config.toml
qk_norm = true
init_std_qkv = 0.039
decay_fraction = 1.0
final_lr_fraction = 0.05
Each number is 128 + 32 x the weight over the matrix's rms, rounded and kept within 0 to 255. Layers, rows and columns count from 0. Numbers have three digits each.

# layer 8 attention value, 128x160, rms 0.154, rows 0-127, columns 0-79
116136124155124118153100121112127086156173086134128123155128159089126116043117111144143107087094146195060095091181130139142103119155028156178131103168134160159126131076141237090129160103196150097195174129124100120085095108096089174143146037
127100221112096078056061153118114131111135167160139153140139079148160094116139187156064157122080193099079147118122104121144138110113135145126160139143125143126167100147125173175134082118139096173100126188108184171073088098112154138142168088
164137115062165126151110161109179129089117108138095106137125089121134085059176086137084123109105104064154124116119110178117093103112104142114142173128142181173144181104135153105144100114162118161103107134153122144197138141128111082047112078
149102181060127124060155187098100107118093169161154112108165127138145145124139091122201098121121099080134105134085143137122172115078118138123096143115131161089121156146131123086097166186094136102120124130119119019108178154057118123110184023
080133075152095139140153158189086127219106148166132167187116095131079068133114144122129111179088131140106146155185137180072075154103151155114116122128146179169160043164096172197091149157125114195174059162137156147070123129116176187175118098
164129102109169118102165108152104136159115164104115132092129144151126135127134128149101100149080138183128111060127088160149115089108125140149128081062104169175130110117167097123091094130171153103173104139125151174154069122142168167100191096
114137125149137106185145113101169115058141098141088119147096072191093142185143156097121058143136115160130170088180097057088106161115177140138154102144185125088095143114140148124191115117128074133127161093131153088106142104070159111127151119
157078108131078162184085099152158134139167140108111136130123193100115121123182149107155076111152106121201128088124113054102140164181149154150109118116169115107123105109076186137144149085126167147130071111122116155135131114118176138127085147
167127164111190113064116154139114203135143115056102116129097144131064191087087153151119155148143133107093152098151109078114139141092124171127095144114178063100092186155121134156160095150153095112165097158064143101114103109125038093161152119
074102124136136193043152105166108137172135185147138156134073100143089159097159118162132129108099169139090119149143085153169111100160131207086148148074126114100133148095103143102125118145157123090172118094148143117128133118099147153149137157
153062186072149149122119129092166139135094111136164055084208149074108168138104150150137140188142110149113132099188110068112130151099116114170113152173076086100112048151109142157162142159099108114178105098105161154073078168112139101134114114
166155148103094092083125066158068107120098143132159175124099144175126171138106091112025138153114122104106103067103121101122085138037144162103118108118142151103110123127160100124176081096058100133140078149090107155142126146119142122079141076
117128127122202088097198166120064172149100119112099128089146133152129102180139113128103109190108123112128114177110099119108136132179120147148177168122137147097061209099191121104141158115108085142109122134169130191072170131135132152112155170
169094108120169126103181090105116068119122076164164130124133150116107093109092118181065181203138117117088089120039090110154091051122134116157146122123177181111160133164131078109156081139147092172126192109086171142137163084144071185147059124
130130145127136119098098098106087125144162119159152136087138110105076101141142087127177153151101122077095148088114111140086132112141148113171146153120107117136201141077150114139152137145125077077100140111112132126202160133100102120123137138
107106169154163137121131119135139156185072157153107129164170134086079092110205124121115157152181125112122129144081090175129178152097118108120156152141130114185087159102131140127111117152097090080114164105137160152107092124112130152125127084
165135165114105069108157141135145126182106204103146097155128119142098069184116089074071107151140120186184096138125206120164142102107152096175155165133150103144133155094097133151169163094194173092138139134114158129123131055169158200135114127
146114127114124160170076226129091096090127104196127146174134146142130056121186118079137158150146132124126118163144115145154189143153176198073084105114128141126168148186134181190143111124151197104185156163150093157109139146130084080175108136
140144111150094122099132162136141126180219109129137162118132138189127141128126179195079123174160138114184116102063145179149160119182123183133158035108150152187116127132122085106095076130122097121080102138137170120108100147113162162192117149
121151192132103135104136135073112167140163171149116144073127151108135081113189153146135136176105106139172098103121121126149114234092207132114104176065150144135113130126114105174130146147152105088147143104152135143159131160151189166153136137
128071147138181173152163149135088162134123163146159204115084199204081123162122105153121116116125172144122135165158162135084127096124090201133166176109094150145104113074116106132162131096132109124099094115093072096166124075111122109082143093
129077108129155089189181170146143169102156163082176131198111116149112107095158151175095154141107166095143191145147098150095083124139164098134114138093186148156148142087118150152124081147161119159128106137147108189163109116116074143141202160
138088123158064098161172171169065195194189172164119153114151071129183084073138127155142124068049189194137145164145093138110158170133155129137094090071107171142122087122087094125130071171153144176141132184078135129103106135091146080170097128
157126148175108162065161160115146142203112136177177145170114183137150144068098188145119103118120124099227109089150144127128135089140127166056098146136114124140160136140113145200160167103174053183084089116165214108124108111123139200168113131
190137159139127076145130077099090127145122159125100133197090119136047178157146134106166175070091108205119179122096145081085167146203148139163158111105134090101144108150127137131189069120139084089188116118090148164131110124113172128182121167
153124152118176181159179120116129135110085113113103129097195193137109117117122172115141125109042174132133102129114129156137178126107169124089132104086182119141185138091166149170133105147133170121108091177147144144093141154163129095047155156
111122143137094109144188163143189109136176158126154168187126110120193107098124155135160094127077085081130174085155074154234120089097132130161172143146131147111129146098080120110205146161117169102148158127029141158063175114098117157126167157
137091072159177131135173094176151112139154131129159132108147171124127120133102134113137110163175149110141218113155166126097165120136061147143108142149114160142108095143165078107141118112109121132141116065070157115112145100060128147151124097
185102123113120140109157133123114108072199085198077131149106182068051142080105120126158077164150118105149137121131080116135146180137053179102177135075116111103082135153093091098155160111107145160086190142089100163155085112146096110107160110
108134113193116131120134132074153134175155135145070128122089128104130136104085154168108175098092106077082179159174137125126115137092131150123146086078112097155104145114100194142180122156135080070138135146104149162131149101102140213088207117
170158156145152123119162143149118139102121081098153147141094179122040132097090100101089136109098135144066061123148139119096139154157127063131119098102152123117152211156150154151112132132176099176117065132140144110194170143167007137102107120
106169108145106160062148094158142097119072168129142100162083176038127116141056150170090129136155134099151062109104181134097178110119164115144151151111109142175136164122116148097163088122178072156140174113097138084189099091071139177142134157
188136091104155152015149148100114048129107098084141126131175149148063151065127127104153096106136092146159149104082105108191151122142142138151138112125093184170110041127118130133145122144107137110147101142151117144140077165104157125150132152
108091155151105139147171118149103106171109159148203207165119114147134076129120067115113144099104155152057157145121104095078062090081122124109186133148132151159188171140063135137148139129134166134131207152126112184081119134143124054081120112
167155099169077146106130151151133115121141163106150170164194099151160172141156159131174062090169111116136135125184124078057112099104204164129160147145083097093127155116147124096126138123092125090205145165067146136135123120110135114206107116
099090111095171166228104123106097099116147095130144156126116113140057178173146097052132108123106085105174150092181107170172137135079138125160127120123149134160064113131091070204152083134088200124154115123099120127091110122084101105170128162
154137107150163130113060075143121112100085129125096140109110170120073149162124074143115123115166112105079144161125157144136084066101049132104062140123076092189066098107187155123078115191149086124110145161110128184062131104106089116091158140
176152154066091105168083135127179134159073140130130178082173120092108153061103156147079124070139154193143216138111172121151152114133160069126142139123196128116150065138157102100135147082146158125115153170101158158112144106117198142065140087
119098132109133142056143152093102113120102138163133105190177092139107147097144136139177133082160162118140066130127108179187148099173105109132201177110199139102131143160142156140112109161123151157163067098227097139160149057125154158138119140
135059167138106104196138144172054119133123125135120129131167103135117155157164131106127096146094148092120102076055069106145170140148150140152139091116177098100140161085131209063155150133128182142130149070155153127078119117114136121149112146
127120116118116061135182149160076184180054160159154152116120158089121134137128108098085124107173113127180218158181115115110125117143119101170101117099151115142157133103113114059117152133155112111135156096164123079143137109153127153110124093
120113131109150194085143159103134126096096141180073122117161095076144148177125139067106126183162148108094099132142098102180097174068174185101130109131175120076136221105136177106139062134123161110147143165161038185138133095144093096119161067
089123096130169176081122141175100103135164083131106123168066149154122123141212138130153050119172066047093064166146119109138161071117104155174113105111134123042124117124107135145153143161080109112137101175063111106078122152140136149132132114
147110182157112171100066120172107085126163087155151104073087127158093107092104161191107132182181139071139172136144061131085130144145094196143117138091125121154132144150102181140132149158099143142148151161211156168139093184144142094138141159
187089164121164132131121151100140136160181140144142115160145159129201123122178114161106059164117050118113149089085179111152099087120078144154148206111101175108164123148135198135135075097136096146112163149124085197096089099056192159141152157
130073135189090133152127126199086112159113074117134163160201112123124139082105125148139132141087159128153115156121179104098088113153135097096080166152106082143105099084149124171113137054163171204173116173116177151125158135141167159143135142
119110148107120185112134188127132175146119152107193103108069093123147099100095091116106102189123126111114166106108108126101123161078134167143107191160139084023167157082133138109066107103132217129194140133139074140193113037134102113093120076
135131118106213110137122136082121146177141200145132112199168120137145126163186166084141117095062171157156221145102085174124116107168124155120095184062174175117110097126110173145130140107183120123215172113161120078112112096052128122101085104
169124084063097104112125137120050100115164176115148136108100161109089108153156149091094170175141121110077117098111178162071136154043147177093127162176115107135101103197156113144115148095121124129107065139128122178118119164179129147162187129
081095110090163058134164151116125181126112116071112187074144159125122195106152132144183088092063155146151130111121136159161161116126152157157099151124175171115083142060164148166109120100140122093089144108099135120143113140118117211126103113
105039155122113142171085125140094127124174204112142166160133103135113130135118137137132135175078086075176081089174095119071091140128128103158168108133102106080189125093135144155081186064119148177120081143117130167125123081076123090136133147
179071118163142093146124107118123132138099125085109105125150147114162128167121166159075130139094091129105096153116100092115168123137090146084147121162128105096142118113079098165129105077159074123132087111089152114147115101152096191114123086
090083090136062106154101097138117152181152109131133098094168107105157133079192105105172132164130108090109165159170151132152132164171116079165138070137135175137096169139137105144129150133136166099055142150120145154050084145130091203120127150
195128136163079144073174146087160094195096090055168150151070117153130110136091127156123099197143103164177146114093160057137122153133132131166099141119166164106075113102070124108166134153149108104123134070091128157184136073160147123130111160
130149107131136093122131129162101137116089084134161073092087117110104110056117169169154171110153166103097192157140075125031166153085143114127176155133146140100177085204125091145111157161103204108151123066157152107136115126167084110111159108
124134144073154090121131118118102105151079163143149162105160094126182074128112050114120114151104168132094105089123120129191110108159108157130123078132106131136090129156136120148112142128167130149162113144147077071137114131106134165126107092
153153092206106104118164104102104108141173184166105124142146117171092138112137097110107126144116021156083167092203150127130123229121162149074145094130139069136081075116119089099089126095088103150087133110182134122076144072140170141096117140
123132138118085115133147155175109091147154175106133150054085189030149113125137112133077136139164113100096129102125121109097153081100093144175131114175135126153094150189123113125167128140078186167140156109092113162092133121137058162138185075
131093154074063111129133135142105104155107147165148115134108074110103148093110198142135157131138117139141089188100216115139169129100103144074124171146075078099140208086171118106129118098156119171184149095209137116150187139159123155117068106
156063112146067093110082193137111137135108042147123091118102106182051155147167087123122072069171114114160101123122118123142122136156126078168114119067100124104111125080163075136083116107102049142123205115123118132095122125110115100147167105
148160174126063133109111152162164194094121057123161061073094136105064120097101085088088116138130147096073130110080099141111097141096141069203104129133105185138084127126108107152161170098104081120147150100085150078120138156108091123122115096
096153166064142077131128094149067125173080137116127119184139169126083133122133099184175100097154104096140105144214143134082153079198116136137165131131161151094162154186155118116126083146146130132132068144101050127119173164125113143178108066
115065176149189102139116190040147129120137124078083117121074139127141169166138108101190069132106079139105122139105105135136148087134102105075093129109117092135112123142095073174134139122096140150082188118103129143089145142155103128158110135
186162119154149104117123150114043179108177108120158092207130148132165179150204078226128127118096139114177125123104180194084169104187145059139152108125116183176136135145161087155157156183135131124139098125136181119119106124123119105138163125
098156112135128109147150109093163101155131192106123049150150101129132158130158095126183146141135152128122076097158099101121107113038153108141079098137132126097182148107088092134105122175100100134182103133079070054118093112122140082131147092
129141112144123152164123117137137157127185143165090122116076162145118066142164076085140109089149152088144104107104169126137056135144134129150127127096126164191123122192161153171126118138108132171148140103154116111167120149148133112106104153
096142174098099164130083166119094119167066183144112179088137156126139107138074094086064170154094190141192099105139106165079138151125110094132150128097108121135164115166166107122107143155146114132092166101136101158133131180097142100106142136
125179118173210052182215116111141166123165114191099173131058116131135108155068184162165114127156140129140121115159057091150127079131122067142130208107205134110110090140091095120115145136139131130056136094125095110125144120154130119138104147
110131109104183126130109095148125157099145115108125095101127183213108195120107151107135103107132126142160094153117146136142177115129109145185145181074133127097147152142102114159119102103136098063138153107066129154144122123198104115085132121
191158143084158125080109081153113138108114201168150149154144120156139181163167112151157161133161161100064139153080132139087117164131107123148150095159153098084115082172155150172130147131112132162075137112098099117138130082115165153103086167
128152159087084172114111131134122118123134153136064152101189087162117134161101125160117152091105176101123094153051138096098112123145169122107126151116087095114104145132133149088115107150119152114127131175106147159174175136139099176117110115
118121147099097099148145145155118164090096082145136098154135112144117089122077157110154128149140125109128120071158182178076131097112098120105145145160162123145102127127112086173130102100133145060122124106138148100197119127165156122135108171
170126096146131147142095117089111116144122100098202112098109149108105169064152188086120140145164164091154064161143099137089090103184115091146137136133092093100103118122167113118142172132128192111100099077141131120121155146146107128098099157
135101134121135148171074103100181139147111181116127170201104142173086159136072079113128164072134146102207118069085124135091159158141129100118147134141132182188105143122093122089092141131094110118152129153139162132080126136140186071122140136
142160122165110093118096106104127107103120127129160189171136111079138090113141122100102085136098099200152123091113118129118162114130142126126174134169160152121126108153092131144124099100118159140094108110175147129193136127115092171154136087
109087082161144152151148144081172088109149162089132169142103123151207053100174105094118131204062122176119141122141078118158138103124169109116132135133147134089099152133109189088127099170157111093152142121128149171129101121144141148205168134
123159141139109043186096154186119130140130169153122119073133112174124145111207128143112144114132095133138128063120145135127109120147140202092106132157112156145134171141155173183129158038126152148125065115119111172189160101186115222105112107
110106117156098179139165173136132172072136137145110076076144127159134130130164131108152095150200131169164141141138180149135141159163084099103125120100052099156127119134190162174110112150067158103131144093099097120120080112180103079127122151
155131083132158170100136184118172115136141081127130137143121100159136170052088104148220073131147116108149130100128142092092150125105117096095116084098137124117121116117075130143132110109117148164169111152117134115142100128101083147138109122
141128129125107117144106101109165141103115154099116135116062079116147104112083187117121147100142129108165086128103069117173119174111179158167123083105129168111094109163097129130164112142152118169081145109133106106092155111139151068112048190
151104089084168077170125117135120120150088116086061110116182172114150122106157124092109114092163117139103137165152160137196115132160177150091175157111133164143073124112151152108101155143130158136108147061142110130148166106156159131130124183
143133117135098137130130116141144166171163074198145117138105095160105089125095133131156159118125108140126143039120131143197146190123115135130126130114108172101071138150124102118123123093092136124072130149106079154139144139109139153072075154
112117169144170183109174108131108152122106101143151104166178092079115063151126082203113087118120129151061077136205076114112117119163141144143123141104102125122142141167143165127168082079109165111169126185093140130156126102116089126088144122
167174081141085170121143178168134098142139109159147125114255154173143073100091160095106090122155139124132155127130064143107140121149046156124112120163122172153170126112099120120111134162069082202125105159121143138088109099131163137116112159
100135120141139110095133150121152105115123159126127120102144118186087057139099087107183132170130141119225091074159133089133117139169135056114104106184094113055117135133123114125126118162131144147099160114130155128142143126120141116129101115
147120104165074119135102190092109146165126135147110121084157143101099172165083117136090143145127124137137142186156134135138151100060127115090136174113167118150136137101141193147150123082144146150105136126131158109087119123129157137112110123
089155165127145119102162134164156075114135131135138089115099066165137131158111129182064159136124140125179092173119131117164144111092199097117172162191061161121096149177130113095138165110110113071114093101133155070194140122152079121123147128
109144173118108119113157142137135112168179106091158113142166078114133092118140136086190170151072079123076170071144093127166173131116118150132192134135153116157176107125145090114154113084132125133164162082109118121120203173155151147094126084
127105149173125128183117087181149155122141091165077132090115167121139115149187105179079073159138184168092123121122170161089148162164139186183120175097149089166145178075145126109137226146105139112082161111081134117146114103106103132128073157
169107106118141122117076106121172160120126108105198190110119049102133100103154161140081172155152135131095094152180112158108158066102121133154115108145081099125123065148089148142099127040153150099104088148105103177157144141102098101138132131
134103113148105131125060140111144189065126097170066089071116111138111170096142179132177136155147146123112150123125139130115115112117085144113147146116151109151109144144141125131065061126154172111093165146097182211208137140120103148148099110
131135128111076115164155147111080126125125110056143150118111139061173130134246089156133163084094067121090096165086106134134121138160143142146071096105115113105141119145134099123128174143073120122124161104090142132129176089113135087106145140
137078153136153145118087129157133090056143154161150088233091145173124183215131132101104222113088071120154104097164186116101149116169190107101135179112133143119182149095091138138142062133136089163119137160081145151122160174092123074190112152
138189109127160163129119151175133160107151119158170146140087130143151115117185137081114063176158100198098121160116097133168131130166143048148088142152121158120110092150176052095083128172090115145142091175125131097106098143152167089117119173
150157135085135097089167088113149160143108168147102145165162074127125138147143155176083123127194124128103124165090088117165148128129158200141096110192092152111143130172112116123160191126133153100160134122074116136085096127107103135106143145
115187101159110119177131103139056150082208138175106108174129184121115088119195103102150114112147147097142142111085169055169121142135126118128101116230142129098058153165149062108145112118165152146127109094081084133137109117127133134117080123
139096129165143119164097083100155113114163127174082125135127120114179159143150161162108143159145128105068098186131101097114161107106139109091095145089174119155138103151143111130106119155102128123127104096101100085130170128179134109106090119
156100101112102163135130106090120169112126108109103115087104098103113173194157172093198137137159145110116153093132115132151162171126112120091104120146155117126113167085194141106114118134149125110120108141117160106167108104129092196098110099
102161232125175132099107182141201095097092147089124085105185055126177183122105112131097169129159160091141136088099141142207139145092121137159133130149119163078172163098133121171112126163145109186148124142119127131089101122116155137094165137
179085166062116113109137092170112143154152153123174137158131110133134082117238174143083143091133165149157131209120143113129146108187098137143118160114117135089186149113165188138180124081118156188128081165128079145082064177096113167175098088
142119168099113227118112091120164129125179113127125091127140090105093141168111121128074166127056176147138145121161114075161120138110159143148167131108143141147152153130052127114105124092130193099117168074148168098134149181132124130160138112
153116133153099071160110111108098134187157100142169138129118142129110118168159144128194178125110131090164153122179134116127212168168139097126154177102104157085161099098064152133138114145045088153104192171102112111147091155128150150143150179
140161122117062131099118109160137126127145130083140132157127192150126139093101165112115148149100142128154166122088165119110099116120145152150136118145074128144104134120131149147145131110129123101113155076078160050145185160120075100166092103
142168131075112135057081118164147112139101124160114145188173152168113137116088106106165196156083080101119175107175122174098088133109132155155135147104150064082190062174121129123079058125087090110093130140106048126176148174131112145105101072
192138153157151178137139166136166113163137147085150135105109157052094049133196081162120137102140118136151113164095136146090156127139123137142142131153116150087083117145172143142157087171104100121141084155123148163148121091134141095157155110
159129146128146127192151156102102101124112124122120164108176150109113156125103115159118071140118093130082139117122143107064144082103080178122074132121142068116129160108179176168123131113135113149154175125125151108145032108095068142124152103
108124131074132196104139105143092185153167111127113104134139149130130175149100130102129141120131177151148185196089063140151099136092088193092161156129119138145063139134171110050175145120107106102105151123115168164167140076087107193140068112
111190109160108076175119108174160165223147078145120137150145089148163119079188078107080109078106131163085138146123137183166083121146163162133113102141115129160154149145176124077149165141140154123141105087107145096134112142091184157121099154
154121108114140143137164100106112088097132076120140102200070126100129056126116168097073120084148118137163167139135156153122108133137121172133157150112094094101114145159114097113106091104077126130128161124156150145096136126147080150192152168
102140113110097139063068131080157146154143165138117069135110106133181157144137162105067146137185149125107173151149133185189138179110165136098124112143114137156123096141101145118153107185138086099183121135111105071110091122070122157161133129
111126118090153111060130123157170200164093134138089137175218142119129134110129125089107103110151127174190086143118129136128167127144161149151090087113057129148107123133122060117135163194092149160114103082076098158145127117102119096155140135
064108171143095128144144165150120080186111121186168127104153127107120117133122124107077125151114162141098152125175181108131126078126196154145145099136144106137137136126100111102096134143174168084149103158133184139078136118161129185097122165
125132169110140152127081101128121119126105153073091119117126119106130127137172137060136101120121065129112100211148174128102137161124212173150145116129182116122116157072068167106139098143144147142085190133124138128150133137113097157163114127
182143138108108178160097120135145158140144152114063053090169154137136115143098136095096117156146117123068190082163138171148152114048157108115107168130088081130146145151125117139175107161170177114109093112155107161130139075121125188135067209
120100120127144197092153147102131117148133133114119124118085194140109144154102119168138118103211103124182110173108148168203095174178124116114067171111142113087106137140155150106175130084151120155127117095077119127114176100136129117134110158
084123129118127106132142086176105184086167092126138128106134086137148156080102132110144104104000104127164129103097104135075188149107125116173121087141156116173186074056202192149144112169151132099103179162138157138120145123104132144096136151
099179164119121103103121139106061135113101103147071089186138122160119133099140159149137127113125173077155127120124170132117094126069123075107119160091126144128078068147137122164140124116126112126147119092158179124107100130156066103153067126
052110101161123135134079104165079180125159140125156094152101135103136189135161135161124164110123107083116134183134154119074162167107072136129138163157147099165104092166096073112113114093162154182155103193140168123182170127188107084157124106
102116129116173139134135116189143159163145120121100143124167082106081172106142081184113080108085138118069110071129149121152156167143145145128149148107130120153116149133131090164119122093116078138179083119130120118137140141118132080116119147
109098169093152080113133119076119153096122131115142072103185140071119123102084192095100115114112109121157133089125135117118159146116185113155122107156134137109164091077125127145177102089157148110111138129189125147088175166125123138094125128
120117176149091094128101103128136134174114176109121105155112184035155136157124113150127121115175151098090179112112137071093131132164157122126148146143084134166147093196119057103077155155092184146156112147119121112145086101131124104144126072
113158112121158082175150064133186120144135137135134177162129126132126102147079151157139161112121132129167132195150096139139118118130158143131152115101103107117099155142129111163051102074093103151048077175142119084092097141090121140137093127
162086126121116127115192184133111111154128162090140231179180128169158067161131106166121110130186203143159145118172107083059149094187060134142126069165164074096125124157146135202104133152142127097119131174131049137090099131136132115157176100
063153128100115157113115088170133153105090094137162142104087152095135153144131152104154104073146097137084137148127174099122074099096139163140154119128123152112128100134117146121173118099173150151145118107168118104110094142123089126044109123
118149139159086197045097113133139135099114133109107092149158151130124137094172107152116100179132092156096119118116128121162136121124126125091094144143132178124204152115094164096125080157148161172123164104119108113091181138109196117129134098
176141120146131102117128161118160202129117128088118112090103085141125145171145105090111212102124110119106120097159151110118190157151118144076083121082116085129124149170153078185128154157187171138092096111161151130146115164100102123111144167
096188081129076152139189141133149119070107064109134149149104096171121108139103158141088100209121143155240142128105122134118077089084146133134144139112121114120160139136150144105104133167105167124127096124115130105157153088084063113143124174
140110142130072152163116124176170104122127139110100159094101120056089125102172144048088180118195141119157085132116052120099124160134115165137112095147120077123148135113110130102145129087093168169137142147113165127150064108145124095124164126